Each number is 500 + 50 x the weight over the matrix's rms, rounded and kept within 0 to 999. Layers, rows and columns count from 0. Numbers have three digits each.

# down: layer 2 MLP down (transposed), 1280x320, rms 0.129, rows 835-889, columns 80-159
# gate: layer 2 MLP gate, 1280x320, rms 0.138, rows 836-889, columns 80-159
# up: layer 2 MLP up, 1280x320, rms 0.135, rows 836-889, columns 80-159
down835:464527303446545512442510497417597542520560492445421403512406614551485512474457510440620434528608571501468445496578500543557512483481379426555461444505530569515440529473530503452519460525476481534442476516561538571529467528551487400384532506
gate836:529610539435464492478532519586556479503496485591453597457433488415511512473540548464441492530523526531482536424457488461572487400440519385433497434552493508381495542457485473471459496551459506514542449406538515526491606488563496383499537569
up836:487488513591535495525516521410468515529465472469559372602528541457459607467374473519571449535513474493581476527567550525484500423430464529497603493486460491532467524546612364540489603488532513452485520479586480487442504447543470595467489503
down836:517499549503569518461476491609446496549396538448504570467478488461484479415520503452531469490548475521462434506447538448512489464545436475482466562413494539511533502459542534461573540537595548565486552541564418528469563449442472483599522462
gate837:480471558474371530507452601585419491491527548454574514500409503445520517461456474515579499483463499399558484514512532552503484481512545576579533464531446429473463494488567590446495561406490450486500481441465496473418551544491499495498539495
up837:494541461466495532406559507500564549519547492430446499503531434480563496511501478549527432522459523526533560531517452439466491539489505509438527559613443522411569539493511428478501556493531522536490529422494478561493416566538432546519412543
down837:392416453489487519432581509511475500499505483472549438562537483460517515453549521484550434446443468444472563510410464514491463499485545460518494523439460496517584551508527454458546500430539498418479499485528458533567433449457465546513480515
gate838:472484465497516511520540467494503534469468400505526531481494529502492530552516418366548449487529525528468551541472447483443535543542372516485450530509420478481563454507492477460552597481573552546488509537547526562518529476491544495476560524
up838:506484492438472458517473496527579475442533553466447498502509473465444548548522480416485509571520487445489561483514505436513524510505508603523556484533523575578501543557542528464529477439602550550572500525468578572542474541530476469496557612
down838:428471511431470486589557469481448505479517505388567549514480464486490472551545506525496490536499414524534471453535521434555497559468436581421519525543490489603429507417520539436433532497499508538457402502457579512505499506450535539483514564
gate839:525465515597454462458496627435479560419411511512471437507594520427460417432543520506520479518533478549488427528440529528497489434467589568503503514548533524554510473501572571508481502593536458470542509428526525531581534523453585452604597515
up839:461508552437561523518534500541506538618486541526482609504496374435538431519472502463484511531538535528434523592447495529551508472424485538418589620522483463526557432464530561525575513508540472559498466523559563492488506432515411515548487532
down839:564453463523493500538451598618545501590552497472453475530455429471486487486505513458478492489526498556553426542538517513536477496425498425487586502637454436522517430456438456596537527556506516521483598447480519547489454422465458551585489485
gate840:618500472463452467446433499575562558502523445561587471491559578604529561500583484408550555496473540547552575474469446516562494459510418353625413461486523529529462495489420514494509477518558515451450522420564507444506478529517479460490501423
up840:426518566477552578428461473526458453458524492492569499416481519460511479504463421478526473448516452557543523590430426485537519523525554520496485492493431532515592413497504522525531431522339531574476512456500429410501560530512537491447475433
down840:481437548557492448581509428464478489466410547549442493518522408444468486394439428535461473556529427504496510485452440465438545549461438493485436540460541543493485467560471503557516451577484554483491490560466487432481499459503549503553499525
gate841:534553457493502397484477417521451524549519582519490505641524506462385575489473577437531615506533449555502500465425476471581501521490556536422471419472519605510588528515556468523434507574527598453501393450465547596514500546578508502494495493
up841:531544537512471517477499549430443461463477501449533582397479530487560530485488471420525480479505465522453389457572582514593490542594421514441524485559490446411422546474508473579541505488546510482499526481599536413575558505473472490578519507
down841:475482604597540443523507449510437401468477460427485456505451525415514500528427528467580471529458518517493541481581508464529544591516443530482470409602512473460522554508466483526545452428453535528535515473586440487476482515504548465642476536
gate842:519475477551572504516569558497521492425433492472505523467517548441569517505529487514500534469471471550553515483528575528499542436524486588562476421527486442470546492521589501606498551521453489516495526602436521558426568599494506506500445435
up842:480566493428399546510394497545392527554533505510514536444517444357552561428500528471534511507445521487531533482553519543553568500486434526413550486506537510473474514511469432424524515525416556549481438451511407401573466507462467504490489512
down842:503531532484513564514471497504527441545533452547556407536537468507469466346481434476504503491473571480526549494465516533473560510424441517558539538606463566403398535491483497541498471509445560499549458497483544555539523412488486608551563625
gate843:556586472491469577471495578481470458574572470501490509479597479555435495515497484462423508482459511493466543482569602519474556533452567402464523481634533570505531497406477523517510471488445494542439464485392509499536469525470554455543462568
up843:532462513505536598487531546545491547530462471489539544500498465488606520523510444564535499452489512441506468485538489544516523527541479552503526462531468587562532489509565441461491477542532426530528540564495438557536466522496472459482488620
down843:513526535509466489498482553496450484513502478523480511433502458502521467525443444514506475473449464476527519445499506528498499511433499477481497446720518533489488473558470560497535469493571568512536489469496484484553482449531527425504440523
gate844:481526467508469506405580601434412527624441563558552436511422473566446487521560617483559564511512483465528612545477508494474495605548526495394505448483524461489498560481517569601490508450474443486498517556508483514523513493498546555481503467
up844:527466466588437588460420521559525495562397481525469600571547580574514456524474519516481525502529418477598433547500520515512525500490583469528453541565467477439473522510544589510570610543520502514439451468489503486483379620554515507494524568
down844:460530542554511514512391487461497418562496440539497487516595642571456527502513506496526459533616470407541550527522570527487517531545465471519546427620489527474497547502518570506479569454484390518419535508496507529556405568477475534573516475
gate845:530514490444525432430517440475547476497495515547599660546507536424529541508500384484445537498484467487541499338485534431529558473480445523545486468551529437573551508575337505435473483605458486491510510500508448456521389522407573523515549486
up845:585521517424505581449458526532512492610485413502533563546501489488579498484552583494612558476498520516488526514468511563425442515521492532410510502509443484488568510483645577499379470485427561475521433395476534495394509495449463399475518520
down845:562517430420553498450541461513431561490441558524602484522492434402454551516584451492445526467521508473513501523505526490539548525490597507497465573512466603431541485538329451542437475387583525479516424492511536393486444446491496462468562583
gate846:429552578432478472494469512402475552543459542640463446459522502552496503338536522539473481544533512530508563495474446534414545478511499427535520346490434542529512563491490438508444540484425419514464454471467562470528491474408490540458531478
up846:479477475498535519524492526485448513512509451469545488543550463537509445566472487430518522509453558455552483496502499546576517494509464538566424460481516502544505482448590521497483457487425503451499469511399485526518476549468432519535484522
down846:516519527536449546603479501547599419577575526436594521584479536427522511500447522435513565601526483482500460551486495502432519521465469540438476444515520550512471591547495467466438445521585408547496395563457492568502478503394559517436547479
gate847:506526490435530486481559550539537592537599504458546657547422481554526427471474508476526592447421520332563399576417531497524545430468567425452592490422481464505576664523484545467482434573542493447549466452481431456473485547505506534510456431
up847:484507494485427565426507458583495489491409568501517442567503534442529566494492412503437524441587546511508496538449500427561474409567488502496564510517577530545542492603502437478452484417427537460520554541480542498573497479515531561495484526
down847:382604428574519552439607478457463490466465485531585465499457506515487518473555502603414515391510488519515617409489482504532443496482431526455481510586522508440569503448590537539425433498478482411580530518485430514494434503449513561462561471
gate848:580557441493525555520510511480537409423528521500580568486520495494560476524504526619504505526546444459488590446509595495453422405489527457475423500492464508493442621448558520491538574502473547473482459417560561458597416546453513563411559454
up848:488532424437502478521603541522487435452508482546447432532598497437490571437510470630434533499450411538543527514506476534435504412523403467528496542500523552419447461522567531528493483415431493528471439496533480563573549496487543552553563602
down848:440501484428497442532467459530610450494488489590461500512535532452487498505510500490452603518488538553504565548499487509445457504482420499541532557579470514519493476507457466488512602463441443519519511431571487573497564528534443508589577506
gate849:624499458550516404570528455496436510453592534468489457475508490470481480501510627473590561537429418563559550560452517569543499466509458524479570497470558446588554510513510497586431512469411550498556560518427520523533559538494445374527526637
up849:536573513481476505459514533474557522560526408441511509543516514604494510480442522481514515561439461513420601435382552438527525480455641516372483419506543481433504478535534502431489507488491484540462441477545511534506470557548530483459502516
down849:459492478511454461510422575459564472565595546451605463440541573478542455520498448523508499456475529504547415485508570572529578444545474503516519460462475466518452482496483502434499585473472468565459488414528412541534460461523562462498480465
gate850:525535427528491476497484472534520426503548556491482506501424488439566430454499443532428552460610487497497505505580580513490544595539531497470496431595554592508425549393465566555499577496479499609517493496416452442459479372589478561527479446
up850:497541454474487481450397539464505468555446461497498481578427485504450550469544463360466463544519570476502525555376460491507447527491483396653636499477465480410570451524512512518492383588445492454527517545460557490429546491420439505511451522
down850:454525529530515492475504565367469545536506517482532466561560474527480419387445490436561541429510566506551492516505549536454563489537539549573533557477482585473463471417454540476538442540418515542644433554530515542546513519483568500543443579
gate851:484499450541509499499429468479498480532493498479496545543450442577557501499522486554577472482540483494465586490528456534561511505414526481487390413567540533549504525449467495486504555526452468560547511470551523486460438501537477570494538452
up851:490489529524502464458572522502532554507548487522502551471526550485524477498436511417359563520513492564558448542464544498420522506508445517480572565411470481447482527494511528578490556480505515476402492537497516517558571550447543481499486511
down851:611480433517529472521511488509443476407426465549492561487474467499567441513494502456460541468389550477419417552407473499469501527579518506487451516449514425443474461445458566498494471435507520428430457521555457435426602563435549576457487536
gate852:450507522490467557512500520560599529494537429480471486546507503506499465485491493528485584561503599551522441517543544547541456548469664419418468421393505421576478468599482564553576581534538443587431446505480505527462546482502447480561519585
up852:544553535556519488534486517426462479466517542544615521416427512473593600520567533533535492548503542423506560559545424515413525471484407512548487551551491558513516570503485469454452519399505434519571541493511515471497430546474502524479485456
down852:512559549492534470550605438447424509537460507604542519467521508587620572566491543472462432493440506391489448490431455506467510573525525491545569511509460481472420522486530392460399481451536434378578564396503451549456551573446414567542489492
gate853:438519434550483467423535475458453476454560584474436509471534506551465521437507558514497486451456568500497406476561524554662467495449513528413537484436564528500489527445491472551488484489437455558477522570509439438541558532451499432509434507
up853:396585428548483426531417455565525434510452512547505386556601490480485475481463584491413506476451465518468472451539461544511502468496515528503481305482462493536507597510439582484479502585495480484475557482506541523524550497467504568490475601
down853:529481435478490546544428529556519459600526475522470495544460574527493460385502480598525438382455495526493494480534521469519601539473529443529564498510460497579547465457552449552414537484453429450451489469547572482595473554479546512501582437
gate854:499430467563551571464567495502436404455583549481483539448498477493490520492442493541520523362536610509444499411523468519543535509416472409490435472467399479518417482507516382499611535621481549472604547547486444583409541521506522477533437519
up854:536628460505588494476573482489558517512482553512445461557512469530479530455510416510465491527455497550506334517446411526446504539542501507530449481483459423468458606476548530514435509492560530528423456484542502505538470494578543437478550464
down854:565570556408530396535464463485555560502458449598521539615470493491543515480479516420488478486490438435519439502490628447439493447507508563543471486505516481543535513494503441499554485480504547526474486509448506507546391502475522599563523534
gate855:544482575489528506543547591480563545439461475509624529501502481454513543507531476436521507471571482457559557449443548474430411502492460471514555570420436510586471418522590559572432601460393578479601512524490542471466532528560587518491530484
up855:463532561515501567527484557507498447511505536572559506491471471487485550443481525507507466503440417495500472485503559523515472510558514426556502569544513454457559493408502514395499482525456580578510501462495382536427452492531459436438425444
down855:543488550451494546554431513534518516507606478528570487454562503472396457430485427421498532445497551530522519471491557477553508510494553467512574498497469510467500470455485425496555463459440540453473456471527543531518458566528515452441554531
gate856:520568454402451463488499507486582449483568448476538525456600448540538386526550491506375483479599489450475480490513543568522475493470537544455460513577511458552446559426418514508587527554521529552456459584487458415517459499475468558454499607
up856:600499493529519457576499589526517509470559607383557480475382501454500561539510500520610566506549548563534534460450533463491545538481580500468510420521581427421506585571547411491502539582477522526393435425528509529502503470558386433521444519
down856:462506451465451546428501503394522445519536512431506516512526484530538493571565436507389493537502511429604493459433572558526536436435531536397446470519515469523485438510540522557527575507504428543562577456545561489461519477395508575630384496
gate857:546481520594508500467466529567493549459582468493505524541484405532537497549455539513536450588480534514522580521500471412516462499529488548502542447462535408497402494510527603580482541416414506523553587505487388476502460545521574517536503456
up857:495463456463482459514558493566599400428492526518565462508484482510441403469553468491513461441547476469498506375639483474520543505512628433611461435458556501594467427531486520466474426430434480479436580447501473506519575521538530478395533495
down857:500477487446515433460517483556585453505450558522630437524508474525411451378519471471563489499502470461510504496595504509514433590500518375593536420495414576511452502437516524521534457488427496506514398534492478432469489585486458430486555576
gate858:476552437496485572545474587527458535551413516514498424488499469545535530468442489528470518411500482487456556529402501463496498605560485509585434489502603502572496495440521456558489515494439538522469557496548469581502428417479510436541560475
up858:453456624576459360517435464523453528435480544541497527458468553543389459539483514555505495546476541494447510498450568503547482580443521514492498356483503546477537462517520522456434596454501416433520465498452458533418511605434500499577585482
down858:472474502389423479544478486548458499515502501494515568471491489618425500510491441515536469452503481484548603410488502520555503528448467572492497471519459490424420512502620385596502507523506509564547484535508479480479543343502489542568481514
gate859:499632522527547512484551493530515432486618479508485467530533511473502460543565496485550533571494425526556490532485493528414491531510540504544511582515556454435426443582481494501556444488541399527467467467523545533496501553548509532557506489
up859:385514442409488445477509582457527526556576484520563413401434522485532451469571478542428563474493480421472486478537516524487390598560400506424484596524484446516428495441492500560550517567548597518470514506490564526568502604493545536569577502
down859:473514483486517504559555550501547505511501524493585512415519502557454564487566624492562535463523520470526535442450569567529490543499475474428466481491455544537583465511486481507467482554426593552535450495510564471633556497553540462538483616
gate860:420522520609497528472495560506489593496480539444498366474544446506490478531481526531488547460527561483517386502492418522632402456515527545500577526574602476453488518425504493520416469414539484419484491398472473515492555404500520473506550486
up860:508511544546506576518494517522533523509474523502593570446497530560519551491495517525542525498446587468513446518515539536524599489494384407476449474469505413489522434537597515481454583499529505475601541559479526557405447555363370428459518576
down860:585563469539507545471618542461522595506561557451436563513501489540459499425544519429484441487529522503454508490533614566439604494483454451583512475453483467432517422527503440538503511531491474490544453450466593515563460569460445459516561553
gate861:471555495520433458536473511415426534457476469464511567565498582561495480588506526568438521543507543518501512527434496478517502564435465557513457517461530598509486505485627488617511557581550476512554516465579590531404511499480484519437491521
up861:487525591614571499533482536561425398478462490384589479495458424523480560482433532539510506469534591542449506511484516480416426451447544449567607467400465590544517521499578543549442507505485642493467386491467528477533426532554458546501478594
down861:532522463568505489457529588543482430538480510463492466467526526514433513542510411462543500446535432514598524522402447489560522469581561500473521530434411602542463425495541554515458481565468420470580516455494492474448409536482564550496469451
gate862:533496458496436472484495502486551415469376457433551500461551460539483535412441386464472484487511537428403515400471508555459552519488358536528485518559467460479593526578430510530469559494525478466520552509578454517494519517466546483352404529
up862:502421412504518502482536462588415576583449466536471443525523495599455561526440537521452411462542507550407464493536533564498452582494410542517468498477495567550518542535438471501385551507528554544467512467411510480531548481389473464467497568
down862:469537369475477509492393548444563505478533498511540636505493334499608486501419499481462531475497462497479438505552487534518497495431469531484476537572475531528567631502490464574535448444454414408391491511583459530547416502521515508485440460
gate863:575418499532501526506507524444481489436547507463549580647464527421529554409489513487483488475582481474546483602441494579569494417552488487461403494430505480476484531483466455552441477458430648382468530482550432524493571452517496516478548432
up863:476520536462521478495500508454460435495492512458536574465576461489535486541481480501470495506423407507513543468611521463521513478500496460517537521514513491537484484421595483369519491459510477570523539451484524488522452452491578479441526639
down863:486501521436385542478538472506434557532489586517570515536531530532523506493445486550495485532549486492532476495492537383490455508434531508526579490468547485478532484498506502588500480534500508502491494498515548450429526432535571483558581475
gate864:481452528441463531535434655477516533552462472589571549581639533506462456542488521446467459448500387513583601506466536552402525532497526492435510566577420529573560475497447538505513568500413423498576533439512545553421445486458536497485521545
up864:466466582537493479511517535506517539607464535464494547468496448575449452469486478517559556513526509508489616578542532527567478442617525544530520545542507469503499436424502527494519537511515490455472531391465497492565375466487539528498439465
down864:484563443456514439427404557507554564506414558533463442521494505520617529439507534580364457498537481500542596508554462540460510453496490538544529489447486513494489502368503573523560461470404496533454485381493508503536584494492496506464589550
gate865:554410408539519470594461479497462503546535528407423499508530426578565591459536456473485582550460499488554502544503509496483466537476499602498483574509497483483491426536542554529500465568480456552475452479499414627506404445601563527605548491
up865:488613514471536501564468567543424421481452472491457485504441454545455524487482511444484496497510564546576456488544456484497560465539615483537440537512465443626502473494507510524487495468449605524498564557416535526501557470577542431452481478
down865:463501445418563465509500447478489461505523474485519549466461481585470419438511495564359540555471532525530550460498423444490484565524523399543520594495587580578444542535460495604560509433445556473525501524446505483492557526393516459518474483
gate866:485508510412530524519591532530473478548578528456590527499506552586451493551500528494471572613513555471543659540585470461456525414533513520404556487519458600524615526474633542414487454479465508480508539503470521468561586473464458571492490453
up866:567522491501529517500452523487552536493459597574478439438476418507505466521545541484537523497472537539463542541582470516473465497497547461584509576544466544589488553529569558392493513384445455482508434556434547534518377505446538526529453609
down866:624566456583552434510527610495452511520468448501429459471573529487529462503519510511645554396587507396468516516490498456500501507527506527448461449419500505469415522464405562535535480453516451484510485445524485457524451394512478463490483559
gate867:478544560476483573515492455465495541466485469491422525503525521523558438508447507575430514401513505464447525530528515547426499500432449447547516483529592537500476475439571503534449498555577477403511468555573564569487481462424435551466523543
up867:504463597486563464417601547469586499492471494512585347523497508436524484516438491500517455515505476550532516500486544383545594490514495464529579437525494492482486488662440468511577346533431527515481590556588444502421488499511430503569489528
down867:503498524505488526497490481548525472415579567446607494426434458470425581508516540439515438604553446490585485607476487460417515463485453428476502432389503580484496452594408503580491388570482523568415489512519486581538456543517451572450500479
gate868:493519398444579589487481522503495534484565463451564610458565512510510411597467434490558482514520423576523497469455555440575490532526494469620465522557591519539482482406503482536531486472440402585539617451632560558517528523499521473391554481
up868:434568595547484456512458483486494558488469372630464579461546500448539531451418410542557489468513572410526489642514532495463593503487567530484445426597500448524460423423589537422527491483470447548554621476570464562448544587489356509448472553
down868:448483595469519550521467526557491513561557594459520485465580509527445495419538509495464471630477467478511541482541506466526533567469456499489498513587488430485468495442494362452473546466474428505546417458498508561547513588521432519385437604
gate869:550616571492483457494560463497518522404499605509523623443457468445425508509488520521418429458422468324528548446506505507439595493517508457617430563476449469503564485467501496413490563510494463488489445480440499529607562508526532495472588534
up869:494514520507562509512420490558475567465504523472435449529498549523494604493592477550455529483514477503423457523620483623525580498436518465513562581499461462546551634549536476632453508483544441439410474403511498446450471512612505570527466455
down869:538514521503533522554539415500603541429373547520549495468518525505409519551536461576472463439415552478531585451406514536366574493501559571504573500450491541431497418463518480500490511526503425514487536576440421567574515534556484484524550484
gate870:522407409499520520497468526495486554639449580500512527420474446394495498494502545529386507585505437447451448456514539430497493478513498508534542446599460464443488615527434497579503430430471466588510545528457422604442467472478531545504499584
up870:537463508558563552533578438454436463495474557481414422537475451452480499479506549414461343517514498478439558495615548577452499541518507496450535494488516549491568456479508352447475487604404478493496506554548502461510405466513441619687428501
down870:392430536415540591435481479541461584496517534411477378554401573411513483502491508506481630544613515494568545544441543529368416466551592530500498502538542511402442471595441543603399550560476453563505494518446469445536506484541589544516452492
gate871:433428459507539523515513535490571569540490401609454481599468450482541579498465451501547506449449522474420530480504466562488533537507451505490520422416444495582498504497517474484553498399459498548506444491575445503463456429572480580517504431
up871:552511416483575463517596511527512525513476494479522551490572569540462438577505552398548580551439514323583434596455552570468491507542562429419419392489508515553632549505507493524499466468498451528591485421534508552534461545529506480512493435
down871:496507434443520624572487466513574467471522569466473496492425443525527502521522534498533483495385462449498433532530537577425561418512537547411474485528559533430522506464461419514447476581527517495529414508508499625499423459422572644535462514
gate872:488524523557579491580499545486540490503461438497521532511527455474526597511534494506500499554446550451521578499479588547472430550528472591496423450499500447442523444510550584403515544442483459469461502441463586530540525566659410465431520507
up872:509434457522437447486518557534422574473543505422408538498451539495448486494470469542386460492483453441516509500458538583583526455524596523576523499574418489504467592562479480495522510384470514442517437464555534502491471464468547380518461436
down872:519412568570414506564380525506562524489483572464414538533581512444540553502405462404487479527534491446434584495568517464558348504463506597496518464490480515507497463579416509471500546393578474467533499475386541522453458459514416422497441456
gate873:486553571437452493469517506589517556505540528530535539539548463551587586528488543629520487479471485591454479544492475539504503481461417496508341513499455507546551541492579577527502584453486442579628401498498433507491478574526520588586494518
up873:455518492626456493416532440447533507532543461559426535414586480555467520522443503621499477487552452558537589513533422591520518434430449444473459479481451447439442524555458573561498520451497506532412480528456468443537478483462487531502507564
down873:455471524452467435392488497516423416535453460530443569449514509523502457505370528516530487545511454512605509418602595497502444421466497501583437472598503432543435455493452468480580596489483579496430531510457529443520444477589575496513472500
gate874:501479570557489530517576516508534574528482532477518576573384480541506490622489501407482483547451456478575542595470450550564391536505535461562466553509592484474574616582477565499506500573469508534446391443538390379474481623500571467578435521
up874:530458547486469527472527445448513476587565405545476525579477459485595605526506552550664513545514535480519436532551540529485591408498555531439544465496576549504464482498468518535522378554433526526517509520436470444526550512519512535412469364
down874:456443446490457514492552529455443508482535411490491521489476503643497551446519616488446451466523508503463472510417562511496551374483414579581579505588518571503490473490565406452525522551546503501536547506471593495602519457499466502458426551
gate875:559470510459437573466465418438534446476552391546571493539511510509534529402529535580539572602368496561537547513530471434503416437464508377603575444490587426393494479455544514557440552461433472540546544426610507464580497430531589538476456497
up875:360420535463415497444582467443481509435392517443604540428402501529404523460470538448412475503488583383522566478558531481512495386471502447568525470473486465495433441587454519547597502529516522494581471601500423450564544401495567566568415474
down875:568507523509498519411553512460488485486571529509459562523499418520518477443499578485401448541500547490467466461518550473489438418540561581546498538505532530538377484504413477544509511443475529435600532600619517483537515379600583570509423384
gate876:561528474546553552456523550497407524514429496552689546518480497442492508458487478467599433445555556496458481536558453484549461540454454461482534364508442605516447497461498559564469475481517466487456486541468474497511612521492518426577477537
up876:519461587457526525540526573479505520520495567511539516505546512444465480602448470465480510535515571569503510392481498505512458473441576486542442351545458535564520569547530456532426536536423412571478454516608465534493529503494484548440501551
down876:460493473528419515461568484615553465533460482530604558433540475435432554562510544515444498446521515469448540498428528397519412541527519516385410474414430612421481517615517436487416534533500454389600458465532435426404513422459434648470447486
gate877:470513533549370464446609495543413522435533528466564478505465508553534424517515525499460509546535602450508524521529477550482525542525421459470515483489527526489446479522425428574557489475506586535535565536528519418476588521589529608584571497
up877:484531474509443441568530381554547422412463473506592444513565463441494578519489525459467532492408555472474559470471437441454523485417487483411557487548481547470459564527620467496584462403517487565477471539501370490486508594462477446456460501
down877:528561492488532591614509466453526382414482502467469534470545423445463405566532480494509609442525512516520607446483562523447534556531543570523604534491498512522519534525536484432414450474442492540453537526514481508482577521507521513445503486
gate878:441542549455552509559562584458526500480528483516509518502592414615553498504523475542423496507560574610440464476528477470544603528459491518502566461572424554511580531464480437621577489539408571555520518434458484488608467470427413501500465486
up878:605444369427488460409498395492485590482522500468515510393454452579416470488441526455555490484489455565544458496499508508529475505460443506536459519496515551545483496477566470525594511576449562372448510518656530489476615510434589562388495534
down878:447426495534496522504528468513473461461520507483592484519490441493571385579486504461586504489512498527468492418553501442452570555495448554498574463555458543496472557434467421505609431506532458463435438485515484440515543508529434458390484509
gate879:493348522490516479497496481450505464516539474534547597497483537505591532497515531478543516444484578489458486537580576545551472541417476510457492521471539451456517463494463449538553532541444435551425501370424506472529460417540492511466504490
up879:547507503534510524503468458424390406513454475448498572474433536503453535477500519503537563494546507520547522517542598515519425508519531457501634515528484475473479538483464494527592500513500484559518511484497523557579545482506413500456445491
down879:510493586494436567436463433462436462463468472362467476483477509555587503514503562459516564426489546547551473540523532552514537531511509548559510497508458449444495475505509516518556502504500486492557470456517543510503453527486479456554484497
gate880:466434539522520540348510502490474583457503502517530528494620487473497447430481599528506456541444588526512432442502521487500611499402411543389602435484484503510451484383630486437461576500588490545565444525519512461519523446483461500576487510
up880:433498532485526425525451481580542438451520568437535550536493481454564492445441604559560450466482522477400471380540419470462491448529463523490470557495440451523434531529534465450516529521500504436517554499568506474617519497573471464481493533
down880:555469499512533475507576434461450414498619538602474529495472501471429593503536422465522495429439496530553534509563473529484514436650534564592520456550435560494372560451568503473556463529484514438434483524521515457516565473518474484483468508
gate881:471539448499548461529466517519507473496511560490619469507568452526505527467415536537445529581591490466439483476527520554582504456499612446505484493555452555475496565504446536473521543556523450472530414547542546445503483525462479631554529415
up881:597509465638467503486547571498541483508415536489560633520467562434579430568508542473497526532495486487503499483577568469407494517530524496482495460523549492435533481426582433583494424504530411458448508564565538629471480478612540390475426522
down881:501545489453521539389625496504498538495484435472573556536403496523534476432509503415496406512554560373536600553559471580502538530554484508505420412503500438427466498496501479477435473473524570536553567547546492478479517491426465405467437530
gate882:467386478466503517509580591470490520524520483479501397532508582435534475496574536484482472524407411493422536662432457518631462482460582505559547503522501447494449533529412519516504546500513468514529545489468478574471452543523507503528490450
up882:443520480563439562489516497532527465489506519535499443558430510510439414490496474517471457500408571441456480432603524485467494516551489502381549445472490486560399529489487565416401412554550515462488531432504555481477484443495491520516568564
down882:543507565600469500570380480403550528462396517522473466456509426454571524497478484443479488495555402496539527392500522510500485489636521509480510504358507487506460519437540454485459461497415485562480532498505448567502510482506444542447388477
gate883:445554480494447591457465610532490480499433467515449508511495515520451483506466489440467526507553453504553585597531633462560498450558501531565570457431513507507598511589417543466536498503486542591433498442483514510471492565473489518548547420
up883:511463549520580477434432472497476474508557461429520470499506533514425436381510478501496474460524422552514488424484480466539468429437547525498519480532482478522552503479532455414588487557505470500479529465473571452501479526433463492507477472
down883:508562553528462531411493573524428563462501464485497470494395547532472478490469489490463433452447443487458528502455494468646492498385460475417459479458520553444475476517504517496481519525482482415559578519480488466465580578496582473567510579
gate884:504479455454528503512490556432460540506561421561437542596482503513598510453477476503413439666553438461463509491529483494512471444370504421503465411539445549498468490536510403574458572440539569608550453485504537573453349433444562525463517434
up884:414471519416495613487504493390600514531479537555480546439501426488538469537513473481479422579518617429423557501538468515494411496488489501560504510468507555536491545586537494510469526457558490663439464532569515547515562505500444516461514493
down884:394427508470474591452456513500552496542456343552469544526538583521501436543428591390564488499461630506504452468505612523497504464597460407516460375489586558530474536518494516548497484477488497659484473467501545502551435433471416451510507546
gate885:467527477519506445441481498440453494413589462563596563446436570475448570471532410422421525548486557498388370486567449536607451575494479567507514499497522474482574535531530539536518475331478411510508458568404473488401501590485517459511412456
up885:404554584439655554520473551526485490562467442493537492525532419464533438519463628481476542410510500468479530511488420458452441513532617472490475514413426529523473493493494471517411451599571560506503593505458595435462506482524480528480427394
down885:409498573520615440474427571514513453534457445544526497539555427459447521460482604549509518470556582518491466499479553497450557578489563393477519501517420572549481533383483423466377463615491482421509504490408545474424421429573499484391540567
gate886:530431468501612578477526523539428548500441426485444446475499420572627513516516554524478462457499475450595548419549599533425462458431460490508614514463491526550516423401544482440538489440487532426415503486545529478521460478433553464475552526
up886:524510526496505464548523508423523412470597445518505464499526515386521506524578445559547445476526491443370525576520518599576521490445471409585453510515493583545452487593517455523502582504472572448457524437434566535508535437432381449591591460
down886:532419470468494501567496493449531483403377526569462435522440470556516443445534427531534486449506569444504544569419532513585570506420478406601448441506513489558396496546566506516620571521503504474571532447527494627490500559438470549545639440
gate887:512500481517508509522528551584477454501413495516467537512485519444520513542490515550442495462504452481574554592543478530518587455565510448549477517498486494527478540511570490479458488499542520503522437448519460462517458523482499393531535474
up887:543468497520490532553543494589493454479435481461507560455444473538451462520419490521564430539452562431539540511388591418527548412505538552509556494494550474498524525385581504532414536476563430507579508456611551516630462523449509538507521480
down887:424503518430540442415464432598508444535511469443508581530403477438470427536471500512427456475486576449489577516480535562460517492469517520484443430565459484478406502475546560442510485528534506553513421490516507484484513483528460467435508533
gate888:517430521396535565491514505472524499366455514569619515516501563511566475461483550522534517593464529434457434415548520513486477627480397461547462530536491477486526513581520578597485536461545517537546503517475498519437602514505538436569480485
up888:483578514495431486508490541470448553628544529468425559544554547496511563525523448557481436538506443523491530530556476563508450493431506527382480511387500535432449449516506513470477459472420543476484422427599521463522444375419463556447492502
down888:484518500519538506562494479470505483618538483574535526508578473499456450400476488462470527516516502518458543525468526465447593540504400512585521526596470510488487528458483531585462477516463525566463429511505546462556513433588531490513569630
gate889:484587435459487497578520513494468478626520576452513571533546608494443469549529493478434612541476479585434610455461594448530407464540455556444489459444472434564539382484481468518600597457516453518497490445510488519484522560530586444498486510
up889:576545488543598456404487560466511455476454485550387553626574542520518435469465499456578494487452468483522446513456579414512581430508454499464564512437506505481500462493655472528558431459542566413466503487443504630557495500436467457446408431
down889:559476483438467470435567632503488513422416564657520593511455626543576437488494502459567439553489418544557444561499545503457550518555490437443509496483473528545450448494562565464574469583476520586515417531428524448516495471356536412569476489